config.yaml
n_head: 2
d_mlp: 768
steps: 4113
Each number is 128 + 24 x the weight over the matrix's rms, rounded and kept within 0 to 255. Layers, rows and columns count from 0. Numbers have three digits each.

# down: layer 2 MLP down (transposed), 768x256, rms 0.0731, rows 404-503, columns 64-127
# up: layer 2 MLP up, 768x256, rms 0.0707, rows 405-504, columns 64-127
down404:133089135131105150083140107147124139108115132121114149120157107112205117173163127148148085123157151141126105154118104158137098102108124080120177088131097093128144144117126114128093117126151117
up405:074116073141103142141121117107098120105160091139115127125125133121132183175105126140127133142125117085121098142105109064076118108127146106128101123112129170117156131127081091106164133144150159
down405:124130105092147141123110125136122118149133062136183137187150080124114131151136112081124117135170126135125092110113086116103166125132095124142136125145098141127128131182114083120148151133129136
up406:124098124157167101159123091156091117135118135157119132146139086130160144114175125121090139148106105155138141133157105127106118134121114151145155126104145111145120140121143143118120114148111147
down406:108121100151180131155095140184122109130112170125094143144133136136135137121136131104062122128110125139137142110139146140148095148121124097092145113119147161154113145141136163142133137165111146
up407:116177105158095103151127133048125119093134109124170121158149124110172119124183149095124109159100132129121116140148159107150094121129158138110169135129095100132097166117088139099132110131121141
down407:141131111121104122110116140126094081151128112095124105166140092135128139125162131121174111069146119128114142100126173162133154119101146128117120178184125116090088116125140118114100125155139101
up408:105123096139123120090108140148122101130127168123109135126125123138087107079134130124152114086120121158117125142057145177094135103102159135108140139110138058135159119150102106149171087113130177
down408:095147118137105119131112126122053113148129140180097102128141115110073122079108107121145121107130154171167108160172152164087146164089158072161166121156134153125154158130120130185147097135133150
up409:109171137091092129130162167114115181143108121132122103127166155154157132110154091103126141122158092104157146137123111143160112106086157112132108136126129140122080136127118124106123144116142120
down409:131111084154141154131094084158130144098111114110135132125092126127153134127108152116136137114104162136100128108137136126094140143188092149144163102146075124117168115114150171147151136121133114
up410:123138149090130125137163140099143143128144075121112155142157150097151105117117115075121144132110107101095133123154107137133112133106117113126125119128113132122132142145149105168138156089102129
down410:145121114159141110164086141137129152079126146134109097087097112150109122150101133147116130095165130102128136133131134160122156069133137135155129134121143116127126132117119153087143128150142097
up411:082127172159091133121140151118148103122130138162169057114114118106116114113142098157112119150135095091109129123159093123084143110120106128120136141157149153124160110109116115127146152138142087
down411:151135115159172122115127126166135114138141129093130125138131155129178119129145142123111123126134105155140158134133162106159117140140135146092129123145114152110073115109154091128114114106117144
up412:148134111141104120123132138121120120106070159129128114137093115129119117115151108129089136137148125129100129114115131123098094140148085135143141125119172082105144144102132114136146180163124129
down412:114103135145119123140139114144110123146149105132137091124085122147184109148108135119110115135161143128176124108147119138146131142095141078092140121125106184125100141130087128079134121131149138
up413:135148164124114132152093158112119095138114130141094088125108097075149117111146114152150195102135096104109098159171126149110156118125125099138124101077093091117101163122132087123165163156106131
down413:122135070133130151131118158119119114104130136138105149158118145121137116111126124128123115174121165110119135097148188142096102116164112148127131124125136118159145113104123115135090128161178137
up414:137144123144142121122152139148094128107144134124126122106136099118139156103128088120108145105138112130162124120145162088101139141142158131140135176134104137144150130101126147122119127095130150
down414:111118148124152099146141130144146137170135133158126145148159087120147135112139112149137104102124142194111131104135136056137126138155140154148107116116138094139091126129132127128129127141107112
up415:097121134181091133157171134101147134131154090168128106068141104144111130138117121144124132103064159164160166134113132129128108120097123119116141114124106125126155133129100074140135132123122133
down415:158125133112124084103149093150113134150116118115145138149103140154158099140112097160127103165152139096117148099127131132136139158115137159108154142120181064132129090122147184132075141116137131
up416:113080147168129151134109146123158162174098177135182150134132115097116122129174125160141117077094115122084123130129107162158147129137122103174133136127158115184097116133121135117118112120072098
down416:095059123101088101123160115146114090150142108086174108094164157126123134148121140119116122136103131111135141141149145073154140127181132139099092121124107114106177080084098124101112147105092101
up417:128112130136144116115159122139092127110123137127118150174120107100127141109101128119137133124084086132120106116122155153114152124140129112110119131137134110170158142150130136151155150061077114
down417:104125090088143088176108163134120098109137150091134177129120113125133162095122155135136156102144112127134151128143155054152118103125125116157148180100122143130149129109137104133124111140146126
up418:129121095119106125177099145109141098135106132157157149129122120100148124099136176110123143140163135161097121127107149122113119107143123134151115155129152109127158145117122105047102115118097170
down418:095160150172119154125107104117135137161166140079065111190093114116121156181111092135104125184144153162184144151174106105160142116150157121129153135162129083129118148133119131150145151136140116
up419:161095123113073107139137127111106111142146119129145129151158146108163163158131125125109106096124130101127093183093114122131165125143167116127066150158114103131143123126085145143117104155136140
down419:109125118131199122150083139175127120150121143158109126120105154111128083093114137168146150127121171163127104105095127155159096127115107104130113130111114151119137139158146120099143154116130122
up420:103093123124166133107146135139140141124155089164092141150130125145085158158132150126173139139111126085129122123109146122122135143129114159123129143127117127157138157146135103129144136137130133
down420:139136125104125146102149127167157113169108114120097120123095102146127115063114124110130070155094151116156151134141122087098132141125117129139137129084179169163125146146129110114135135143131128
up421:118164113130145133082174139102110140110144131130171179171139101165125109133108133149150156151083157139108151080109119139138110137077132107112124079119163125127175145145149125104153146135106136
down421:152154138125138130116077128111094161125128115096129161129119126163168076140092145100130146144115108143124133160135135149145123154132136112161157111123121143084130104077113152122109112172121163
up422:155114116099129091147091094121141156137150116152175128131155131113180125102118113135120111155137134128159117106144132156145176167154129139146145144103130146134161086121135133124119134106137111
down422:123171127138130121142161151149116133098095141103113150096127112135100144142110143147121163098120129095105126138108114126089083118096107120148091149132119141116128169136072143107149125137150151
up423:142112131129077117134136103140134126116141123130128132139132153163138132124133105156114140132129136118120098139113145125161121170137122166123103081089128149145149118136088137109141111134112153
down423:114114105151097105135130152066163142161115120101169137134135129115143116109153109136133160129187119125127129186130158109114137161131084173132126141112144133164140119113149151089087162142100141
up424:111114133129140155088154162142101107177154155081127121134097132136123153178204134134137116141147101169086076149154082121130095119131110123154092119120132111148084142110114098111122131133118166
down424:129138132135103128128095139123119182136094126150124117139085124172094131146120109145151171136116111149133097160091126121112133127108156140094100094071094117122094159171088084105111101173110191
up425:146119106156178152115126154175131125158142125148141108154113182156107104096119134132082115143163141168141117151108164137112109117129115100126141092169144117113128112160123105113118109125144184
down425:127157134106179119140104138109143131138159109101112127156121174116207124126204103119167108133113142102100162123165110194106154105167122150114130142123121084110097164137159116135124141147163163
up426:121124101107112130139153125153150101106104125165154133074136138116132076144136137138181104105096121152120143124134121132129095123114159108123136140123113123127141178126106119143153151096124152
down426:105083090134127112120168111072141123134155145124120106125126131150106166138152086090098162125165145156135141111134141093102156146149132158112096108160119150101151145132152115119106144140092136
up427:110111134135127103126197201090138120144145121133140115153154155132150115159145097119127134149162148096179148097085162120143171108137116184123149169138139104137159084090118141114133130131112125
down427:137145128155108118130153166188140136089152134147111125138156159119119157109144141141155153086116111117165108083126143117166175142197149111148115144142157123105157078135094102107136150104131088
up428:109168144156148143125156147094141179134129136130150113115129123114086096119136116134128110099098165130151141153126137157171157134167134088155149111139109085088133126105092074139164107187132088
down428:103126102101094113166138136156144122108105143177117136126088145141137177101133129115107103156125092147089125120116157138131129110128107131125115103122143114130086123142146154094080148055150152
up429:089135121122111131102084132106139149112146180124136168105169120123095111108158104150119096153065120113126097120164110094135127123136130094156105114137134121113155117120149105120127117133137075
down429:130124144105148141108132124158156127175150078129085079118110172172146124144114106137128151126146157101092119105099140155119143119059153119106168138098161163154079099136085144114121137120126165
up430:110143114121145125082139132196110141087151134152114144095147125151128101133148120122118144118138119138066125100154107180141181122130159146139118099103142120111078130103134162092135125119125142
down430:122128125091103130117106136151136147134114181122156145094128162126110129111146158147112153169114095052131105138154141155099133134141121110126125167143108143167121161098123122096095132074125149
up431:077134072148121115114199146103122130151164138156142131154150094111135091142145106095137105097121144122145108168108164102146136147100151125150110153109145139125151140103108130100093152190167113
down431:143122149099139108164078132166134123111153121160165113083083126098130183134169110140116166106137117127111107081145123137133124101090119157135187083140102128144146127115142130100145127107082160
up432:085158111145119131149130090117130120138175073074144112134182126128138149115126142113120175130112147155080141101111162121131121135115124154120128131160101106136113138152119103126134152109150165
down432:160114125124129126066107148122137122108092161157108126127099151127152119150117128129155090173113133096148136161125099160110135111158145100115125131100139142149151150127104149118164132143095094
up433:115112121127132117104146123142176110133115146140131122145157095130134122170135098090124101115124156145139140091115110086133145110127144137176162144134152158120148118092116146140116129159144109
down433:117068136134115112116149102109128149160151104123116140105135106101144153104140099158133127099134140125100102116103121106116168103084128169139138163172139143124123127110097144162124159121127094
up434:097142122127075127120122146132133102144182073075113111116151148125171188129126151124100177168143085166134102106121157150104090103130157142119093130128101137136114129070102157133115104134164168
down434:149111146077081147173118069140143145147104101109134125143108145190134124116126127161142153131118124163129126084108161108147091092118167117137116159128123120142110136161068118104106132130152085
up435:118144144140104150152128157111142097133162131147066107129136191125105164145132109120075149134138138130135149163132126114134112098084181108122083096137115132213090125067116103138131105161124143
down435:152139130100175110148173167167097098111088129133137131184144122188114113119074119120120113089132143116131108081130121189140119154129144087104105141161149109056129120105117142096137164097122109
up436:108140102130106111115112111111106135111167140120148112177140113140120120109161129136114110109090116118114132131088150165173098120118146150104098146108116140148090187104105137128135110142144156
down436:159113108113131105101123094114160117127117165139100093133121134115129120123133138166175144153124119148143103065126121114141127150092133126091105112103138108110058178136113154157126114147141121
up437:143155113128119137154151097149123145140184183112130117103138144134139117112145088125120128144153106114146112144125152120165129118152108098159153097167153114138140156060111107153122053147115128
down437:120117127141120129126106153127138118176153154136108148114143161087100141168114125137141138132170130157111135147121138159139111128143123098168126104132131137102106117134115110117105098097105102
up438:155150133095147127127154138156120135106144112160132081128122153118098112114175101105092135144091114136153119113149141134145149124130111100124127120142119113140128124103061152117113139116129174
down438:130137109125116106156208162149123154115088059119142149154152124129130160138107108157146157163109150047165094122066149116167115121123115121111131137112096090091104114134098148128104147119158115
up439:127118108137138139133098125099160140125119153159129155170156134151126109078119154099150093121137111112099100110139134145167119108118129119149132082152116152107091119086172129110115150125160164
down439:179163130151135098141153124121141145141137124099135090144145134097133123155113137136098120106150077121089133095175129118110100131109125106142147150134132158162081093145131117133137100124111107
up440:172136110153109075105145120148123140146145095148138170141140167108126079149116064157143144138137120125131107090117153145128166130139104125129141109133109154184181131135086124156124149126123182
down440:142152137131116119102162133170135121128140150140148152132075143124069071092206136101146117178131164132126145097118145167141081103124120126116122119123142115067139146160099128145141149109112153
up441:153104132191110159160106103110171088077160106116086153165166123151161161083144142123085148175161156104111132120140137146115157163153110135135143121120107124159130075150133128121123090080091131
down441:138125124132169159119121113107141097140130101159138100131069132149137169106150121129105117099172112119172135111149073124097158150112128144133124139091129156145143108111103117162106136159123143
up442:117125119106105099112149122157121164135128164121174104144095098136090121169122121163126112135148078165173132135123142171119100113146127103140141122126155116120129082124147151151133124143112140
down442:087166144096133140158154165143118131141141122072079160130144144122142119129125103141080112128141103146094072163161109133067102106118057152100173120109139117126148108131113139119150124117115142
up443:140106111119162137131151132090103084119128144127109133152134120119171115124179140123159106106088139133094097137090127135133110149103139140113134103114114107100110111097175140118111120122105144
down443:141102121152137086105177148119096111148117150131102120183140146165139157144126138150149118144109115149110144134131124115163089150109128101166116083105129111074086103093151148138118114111132149
up444:126127138120114125117132128099117175136138155147169083095106108122098139144137158091147135113123150146140148096132133129121138154152139145108104137121150116124110134128092129116140150126182094
down444:117155118117123133141161137153139155118113176144135139140111120208136176167114094122131130145142161130124144107140156118150161142129127147123089163135118113127104146101107139131123118106152130
up445:107145120148178151115117103150151125136105157153114107164140158154106134118121113123127098102159145108138080160123105131150149155131144138132143113065124140098131100095116154149101129161135130
down445:123104119134121102130134137138108141106110073145129170156148123145150156124128136094146129134072144125153186149108168131131105118174119138129129131132108155123104128131128128128133157113127119
up446:128131182145123127136158123122113114119160127135064124116108126116114151139170153128140116130153148149126097142146117135165137132166083130102129114152123138151084109106079153105148105155147116
down446:151138109088138128121155140168090140168141187117105126115132143170126105175174088135142107118167103117149140129146139106128122107148169117099136123124143154137099156116090141104079109128131174
up447:101104107128151136124084151132147142132093134139122135079134076137124089084147148166098131074147136129140143096124119123096150132129132118152149138153138115127133143117142143153070148126116155
down447:102145150154132123108152104107097139127147158143111099148134143082134160145092171098133144166127178094146148148119133127119114104161120131083116131117159128183102123112134132118177106150164121
up448:097123096089114145119122111092158147112156131157158176150128115101148148162087148118148138148112143154157162096174096135114146154164117162127105126080114142089152135150160173159106162154139127
down448:160115116141117155131123126182075166115086111112169100067107133149129135108086163138084104095143177142095053142130128131138119154112110136105127129137115121149162112105133156145134121079149090
up449:123112135104181135130134114096155115127143128141124111099144108140106131141109160081120129105132189162165118099121151131138151145104165093084080148161109136108165158135120128109095153146123126
down449:156126119113117088167121092142154138123141133125127149135121127133121102110136083130136118128137101103169156128107094128110115106131142142138135132117147122160124108193131110108135158079119148
up450:179113118119129107164155131195213150114148118187129158134151131157102072146141119161173112152119104156118126151162133158158077136146121109131129102131118125132145136112113092104137092074145134
down450:148160046126157141128083138116167131169123101091144137158156118127128134135153159137069133087112100110141154175099115152107118138130112112102079130124161175147162096160135157145116107118170145
up451:128128116117128108157122127164122136124129082108072098165154132111141132118104079160124100120074114126115124132140151165114141138121157133161121086086107146115138110134091144145139153137107132
down451:094150143077146106122149172125067167136145126135109156087136154148132163146084128125109162119151140090140133104093129109147151114123153138166115176117128120096144159140102108142145111135139126
up452:133122097116104101151181164102122125106137089156107155145134161096095108107178119160148128151130145163125085071101104113162119110143115190114138119099141111130097140092104134149133140156150142
down452:170139093115105127141145118153143107140094122140109163144094164124120123131142133155133104108161116124129135115150100087103132132130113162141118145134113151133138129158118124086140159139154129
up453:121127119086100178144132102152126117092167128114093077132118128129098122096139092139126162112144125123126131111139159140127162141141103190163165136147131089146141135128134129119149116139112156
down453:166118146131127098145173137148121094127123175171099155157098135137095119131137100082195112148142093161177139141159112148119094131137118129164149152100103146130137138125139110125136140116139114
up454:114121162090128148125124114118124127127126105126164119102106160136140124136143089117132167112130132142147128105109123109184125135139119117134130139119172109160150148118146164116129117138144104
down454:150108158131114129147097124125152121136126107167130175118110103120165093079120135138136121150082134098105146076152152149169099131129143153110160143141125135153130106158103120081108102121150194
up455:148132136139110115103130138164180153154128123131146110149142124105109137142089114109108095115107127150122120125124161131113105103109132120125153117126109119098131135120123130147142110123105133
down455:131075097135101154137139138131138120102146142203121140144196126129158116088151143118090145144138143156096125128115127102110099120160149118068125136185176078095133124120151110155167137128176144
up456:170154168085121111145139136136160122127166095135139145098098117168110109111122106118143115083132107124118142132109153168146114150115115135156147116122091165177150123120116120120104178110149159
down456:107111123151196148123137138121171162099134115118123138146126123106123120126151134133115131139106124159129128153143130113091195107136128118119098110116128101100158171122121151144120131126121115
up457:158115084138151125083097096147125160163105130139119121109109136102127098119167124110152193079102101140151125141149158130134077095101141203106103142126143106115105103104116138103127118138117114
down457:122133133127089165135149120103097123069123126130158102091135098203079111116152144122161113076123125170131142166120131134146115134098114106154134131165180135160123149143135106107162176119165129
up458:121108095163092068117142139135115090178118125113111096089200118143148121119198150108123121090144101119076112088117115142124102123142147095107092123156022088149108127151120120085157129117070155
down458:120142146106148188145128124128136146106134147138133154155097150103106126138093131154132144153105135131153143146144124139127127138120117147143140130121208135118158114126133146159117115138168126
up459:133089129126135115129112118143143116120124108116118133146128172134104119155112082097154134112176122192156116136073142118145106152145131156110112116146141105123115086119131112147168129120115141
down459:147103135091160108135109114107130106152121105115142126068168136165119158119116131118149139111117074165128114119122097150157126101118152139124107110142138143119121131141093089158186139153139094
up460:124117111095159089139139150084156164105137115146093128133130123140111162111149111126101179146125124113135134099147132134113105109127118131133094133120118126127123083109131142111150134129112145
down460:163091160137139130155113152099174147115099137149157106157069130146116154137102118154154123144118103093119136118165108146110130115151104098120131151140154100124099136135133150148166130133158131
up461:102124145119112112147134124110144141138121154110109138116126155136066155122127122131180135144156130089140119137159145142137117128122072105136116126145185096081177157139126117107099132142147141
down461:122117118137116105116098133151119128154142105140101129144148098112135120123139112154122161127096143182130102142088117145133103155146161182123143105106127142171090106126137131120150156153113116
up462:114153142176115115174157142137099130099130167134127112155112092103129119083110118122126139146170129130149104125132103123125111136109172135133134115132100120119094126111125127127123146157120102
down462:118165096112145148134096159126110109139169127116157156129128115116155121115165108121154148120155135160102103134119138140129070100142166100184121116109139121138125134157131147082126114137150177
up463:153133136123101124108132097134170125149136131134144158131097123098127113154164141116157084143149133137161169127096126115142107142157132131171133124129162133127187143118156116090109104157090140
down463:100132143136124119115155112125177104151138117114083110103103099116109156110095156151099080117099140133121127165120127120177183139103131108122153132157103110151085148113111151122117125097119124
up464:093115136124177146145116142119134106143117137102137117148109122096150134153134134115176160153147109063102137132097147122142109132130138132125102172106122096123110102109098104087146109128135078
down464:161137089182133162136132168120115133123110132150063100149131136133115132085130142115144105132139088134099150104107116142073110133142099123120130161129087118133121085135126179154111106147095151
up465:143100165153080144112117117148136125160131090119148134101109114125136166089135120100101129122145104160159143153146094113093120141161086135082114130125126119157119149124112125126121131158112097
down465:145135134105130141123127090113113082101098157091124170130101097115147120153117106138147093193118134105121146114161134139179151150111135122143153130102108153105143128132131100117138120165092119
up466:108109165152128128110170153118121134135127133124123151127167130169152113129144099093126080092120133105138163104111153131141129107103133079084136103130133104112196160118138139152122171117126157
down466:155139138143115110158120193134140102124197129095129135111125116120128133125132117128113121120103118150153111142148120132121112096110095132126112150098132145102119097124147150160105104144152143
up467:095171170183133147158135127104099106094139102158095150108116128120140071143149102103093155149136110123144102184111110145144117145106124147100117134062135108146125123115134129080128105124111130
down467:124157136173158117158145068107099129165141130159117196116093167150145119134147103122106126118119086110129098136132093121147138164123133123120102129106116106150093110123121148146154112152153129
up468:153111135129147158095110118167130092093174080127123129130127116090136151100144150161080134158180125112108112085117089091126161141129124146114118139114105119119172097101097128153108153123119089
down468:119123128140043149144099133159150128125134167113161168145107100151112173188099101124100118127129105158108169147158112137159145120141139164176132161144171115115096128152153140124119132134099180
up469:138101119124103170127161151163125101139118155114105140123159137139107118063151106150105128143112117169122151112128134126173142162096115165127113097159105145126111136115162133099096137109116119
down469:105165195165110148099131136164179131145100144144120110125143168107124116123162162161114155069106133133093098119145149137160142131077166145122154165128140107125150155126114153114142096093130093
up470:171138070100154091111147146111105121094105171140111134114131165150097135144138137094133118125093122107132139111186127124089101114113132135132131131085166093160128133127139126105143127150072125
down470:185132117143211118086110104102099132119106168145133131115163149112173156146123134121105114093102105125125181105180153131121109124135109106122110106112186110105114163127112114134139154172117111
up471:113101105158130124113163130135106121107144110174156129122130123105134064138114139128108118168094092097127152109137122183130114163105106132146127109177173153161086099152144142135128117144100133
down471:110140128147157127115153126123125173125141113142144103097110108106113093120115119104155133120135142109146125122143151133189131128080114089166130104180116153112125105162157168112116121170092122
up472:093113178123194137127127114072128152128093129103173184115098108109140131129094116128151113146165137109169164127109113074143156118131108128193140136074088127140177107122158109141124195137090123
down472:129139160124134173148072146097111121065111111147137116116139124155156068095163094140106087182162124097068118068071101183125167085213100133111143168117129103159127125149125133147159158119083103
up473:098121155122099134159144086108136110176117117141106140115163101153132134114149153112087130158164109141105126130164117095135144135133152113119122134129150110141153108125128150116142159130130130
down473:120103168103119178172105111176130157176126113122178125103126118106126111158163117130076158136109103141146139062128142128129131119135143137140135135123083109131126120164129160169155071163116123
up474:102135158151079118109119143111093149107180138147149080117154135153111149143154137106114151095130126095143148139161162109173146179112114124147110109103093168130097117111156096107104117180129105
down474:099156129127123107191087152175111124156100141135122117108145123154130143116097107139125124089126122110142093083125129110126107110129091094136123169106157104161114147147124116089152069129105109
up475:088107129183093139130134117143154128142124128161121118096131140155105117145101149136130137140115162142147142165145104112161116131137125107128177129156149102107142137155102124121130153143136102
down475:131127153128134098150113132121138104119145135107111128164068095135124117129136140187122123130086130090129108127126099116159141130153099112197155111131115104082134098166168122120115110151151169
up476:114144127146098119138150101155100134098135129131151134176116123149138095161155155102180077124130123172134106122117126116085086122153178122100135137124131133119184136122153140101141120162131124
down476:137116140148114140126111117144149177123106136126127098134132135117133104153147149107107101152140114115123157100122113125146148112116123122103168126157136101105117144138122124117164155146132137
up477:108134099127133090132144106127128095108083093146130075168125094138128144119127097126119122136147141148156137105146132134083111143119099149159170142105095092148125097109120121096141093152116124
down477:142135109135113106161088154146077136091076110123139112087161167165092147133097148116177157096140150129117130129166136123122126107112109132146145142118122093119164134084072122090124131119103131
up478:113124113071072153129094122123105093093139077142154131144152148131105108159102113097115144151099125163127099120126112124124162131161172147136080104120089181152128084113155131107086136102140136
down478:129119107091144140097142128137075089147127082159108162119142093151168129152125134163130108185161082150148113114146101118124110133101166134160156124128136083116116133123129158119127131113139130
up479:133143140129128109123130089075103152145166116146111136157142110130135132148130134088143106131142134165144129133130114132114122114141118155113036124128175119153166163135128128094138124103114158
down479:139103149115118132142121130169113150141163079131098128159097133125149125139137104105138119136128119099147101099112092147154169114149118143147105103111146121141133141159144120131152140119157134
up480:150091124144149143185095134127145123126155142177151111166129135148101112126129135101096123154078150130139125159112131156126106099109144129089086130172145145155139122140104150108145101109119127
down480:147169115106072134131101132111118125155134115122139116112160129089134146153143123113148133115107162123145130088144092137155137123153153112120112113107119155136145140146157119151140110129090126
up481:120120147103128143119186098079106109137112093141125145106118162132138141145127115140129122107158120151151101159099153090100095147131131133139118111114193131163113140126099113152089109153131099
down481:145092135105129149108107138122146153133141088102132127119103157109130097134126166160110142139065107144107090146073165116114115151131140148059140117142133134130138144122124161109103128108145092
up482:124141124153127141121123115144158119110147116082128090149091151100167124154135083127187150106092115135115097130150137136114115109139123164088161125091127124132147126150133145130109120142150122
down482:086125131161150134148113136114126128167122099098075119142115108112108142118105128132167129125128119130156175149101088084083147096108161145129142121133081130114118145122085187120127125193149119
up483:090161097135141117109075097135144147111148113116136105144136115096148141145111154120141181186116130092150107118142144108117095128095105114105153112074130146109142127131127190113109135127123141
down483:154128115108139129134139162077156086130107126121142101122068150125089119153104108137120110118111128160132137135161178105138109152117154109172173083134105142142115163118175152107100117113113096
up484:172110127145095123146158130151107175152100099112155112112115145170098124120091114166128122090139128143107166148106120163104142118128145106126119131124147099140105134106149163121135110114149107
down484:127136146100153097160107075124122140100124149156097147187122110087101138128143167106131157151107123148197134132142147144128082140147143153164113099085155127143130126144124122121142102122135132
up485:140098118126155160172105131118116109152107122148122133112118137166127123082128140129115113134106139186118116074144124138094128120144142106099134096171161126112185117105111126119116143118146090
down485:154077180123131121148112140113128136158167124080120095147150095113138141157137155128141145112117106048111143163127111086108144104103121142098132128113099150141171150152116142154156127151084116
up486:134153132112131184129128112091147089169170137141124116127125096111149064089121138111081124128142143146121112132100135126117134130152086154122139127100120111146137124117109137084165133123141137
down486:123115101136161147111122161087173142122133126115161202117097110112122136130131136139136147142135092111161131122081141115091146184160108102168160129082114078168121129151133161055181149104155093
up487:133083088136115138161135113103153104092113113135176111115161113120165104093134104117079134176124115148104194107114139135128181152148117119105129099158105123185148111152105175135112111158122104
down487:111146112159163123101156122134124163102118164083121099119140144141129138122122137131104124150136145078091138119121106114130152082122114118130110118137145148156128118180114134144105096158130107
up488:123092097142169080124105139134145127158146121130129129122114150196141130131104117152120128161150129143154116146128119108160117154140116138110107132134124142165091084130159122133105131142150130
down488:135117135147181140137129128116150135116137124083112127138098106108129150154095145137105116137125140130144152153121160161114143103141127124130113147160120108138154110104107111137140112129182112
up489:143112108139128081095109139142128167206105121090109149116135098141136123099120124102120148132159111144130117133111154148104117079145112112152160115159167141155121142114140134093103094171097092
down489:100194115075139139106121123108135104117119130143141110140108117134108141149105097086119131117117099158116133116153154178102130164122130083097155097162174141146149133138159119109147155108107139
up490:124106109103182085105110144124168187136147127136174102215184139104094169105127141108124107116143101138151090080113116148164168080108183093083062192115147044085180130103127104134099167108126094
down490:142119154106124074106126121109125160127141094119181129154219175135071151112137147145087147110139066133160138122120107165139120071121132110092138134160116076112207156080094122171107175108156061
up491:120095127122182113144128082107123142109133188144159157146156113131149117088162116107158098158143130152122159137085109137158095127115096103115114138131131129136122104109155131138110107151115139
down491:133123166136159097128181123153104153096152084126120137119152148084157068127159112096130130124127131103127086138093134155114153143108130102155163143160140132117100131122096160102138120099150136
up492:142172164129085111175127157139093141138182118097119119118133160132124178104134119143132110135105163101125126124129125128158143108132129096107124134081122113144124111077124154176101136128093093
down492:119075119131125153077098171167137153144115096127128122106130134104119090168169167118147142137147073159117138125115132163110134121147133120159140083148102137144155118172100094128168150128156176
up493:166159163157117102133119098132177112144140141106094089150135144100171115140140115100140139126119123166142153123140089123134130116119086131100121117091160140118119091146170162102131075106128108
down493:144096117141131143120090162154094124136143089147108131139117122141118119153153037106119115134149113094154175130146108120165109092135096098131110146131102109142127143135125131120129120121168151
up494:111158122109147136154129140129193160097147115123124116141188146129120144139153094128135138113097138170133149048170149142121155149137130100098092120146137080102106109170112147149097109099085142
down494:124116138120106161114147125121147132142142087163139144159147138117069145127134128086107104065126152166114118185119095134133142138127117102090126140103169130135105180124111134129102090120120133
up495:137123126179123164108087159129119129146099124200159099099164141164172146085127131134132117183174120101138139127087098153135193129147097118124116119131120142172097086127140144135126090142132147
down495:125135135173095128098128152148115119164116076110118131089141126122106150131153146166129119146120138174136120180142135174142136114093133112130098119085167150146089113129128141124143121121148177
up496:155159121144117137127128139104146103126115116116108119165115116086113157106136133092114102160176156102134111111137104139100137117127078118087155135085164115117098137145154127129126115142126134
down496:121146152139127113126139177134121088118123132124117133153136131165111137133136137125140138085132118091125159106110153133120130142131116162164126170137152118112127105148115149099175121154094132
up497:093156122165136161128121130151152133141105094138120114130095120108119132119126132130116122197086101127139123088125125137150107121094134137122143147124108142142152123131131184095133117159100129
down497:138142112132149108149076124200115181133093098140156119185151129183106094126105112120098141103130124133138141155109144105094128162153110120132131151141096084124117135129139119198115140099153135
up498:151134119199122080113119133091171165168118123122165135118139125172162125124179133118081139171112141157126128145107111126096092120113141130134107100178132158133173104074206152106108137117123176
down498:136115130115122135124152112150138078114164151136127121144143118095071134133100141129143143085115157128154148118132127114165125112137126102136141167104098080162115115144130129157139083154156096
up499:167115119113154145110155156083124115125106140127127150105106120096138090126126120119057104129164141115167102128120138092092128124101123122121111107141170145128138100170135140090089143122097116
down499:094115113167126077156081132110071101157144107159124164145147163108154133071127160149098164120099075117140116117111131151096142121161093106135053143141164118136093152147144124175148139087074122
up500:126127123127138103153138132106137139133119137158144135174142127166118116100163117121170132149116087175147138173130134160135135172163103124107124124113150119124160138113142118127102082096140111
down500:169134138116172121151090105124109131121075118160125107130130117108133123093152167133121114140125181123168143116124118101135132131168106109102168171106153119137138154093155113136100099140122151
up501:124088106105146094140121178136131122110122131161105116166166118097133151108145104118081146122104149107140134089101150150170119111092169144167122074109121093147156148103129113145137126114141137
down501:133122093070127107139119138127128138109124120149098107124124079161157169125122133140091124077140113089118108106135123148139140119114086100135132120102111158117113171118117113157120101134123141
up502:101112151081150184180152095145085100155131145145124073107121141093139118115146137174135126095161138135145106122093143126101143111122118131155115145113162171118157104098131128137163145153178125
down502:140120116095081109147121117148103093159115109083138132139164132142122122097151114161119169115152129106126102102097144158159142135128122133150127116099102165108100107136127103170112126090162090
up503:094172112147130127115148115141146076064120138103131112118116094134146130105161105135162117170179104116142138114105139132128081131112114122144150158086116106091141109117123145126101097119102161
down503:143096152110117153167129132135108145101203124089141073136136125145089141124084129142173158130155088063120105129122179145107138151119101115149099122140110119111132149152151123119134107122144121
up504:140122152151147116109090088149133148143086106141201097139210146100135094165130170137156127165146104097146113181177107128162115111118145090098121163112132118129119151155114156122063185093147078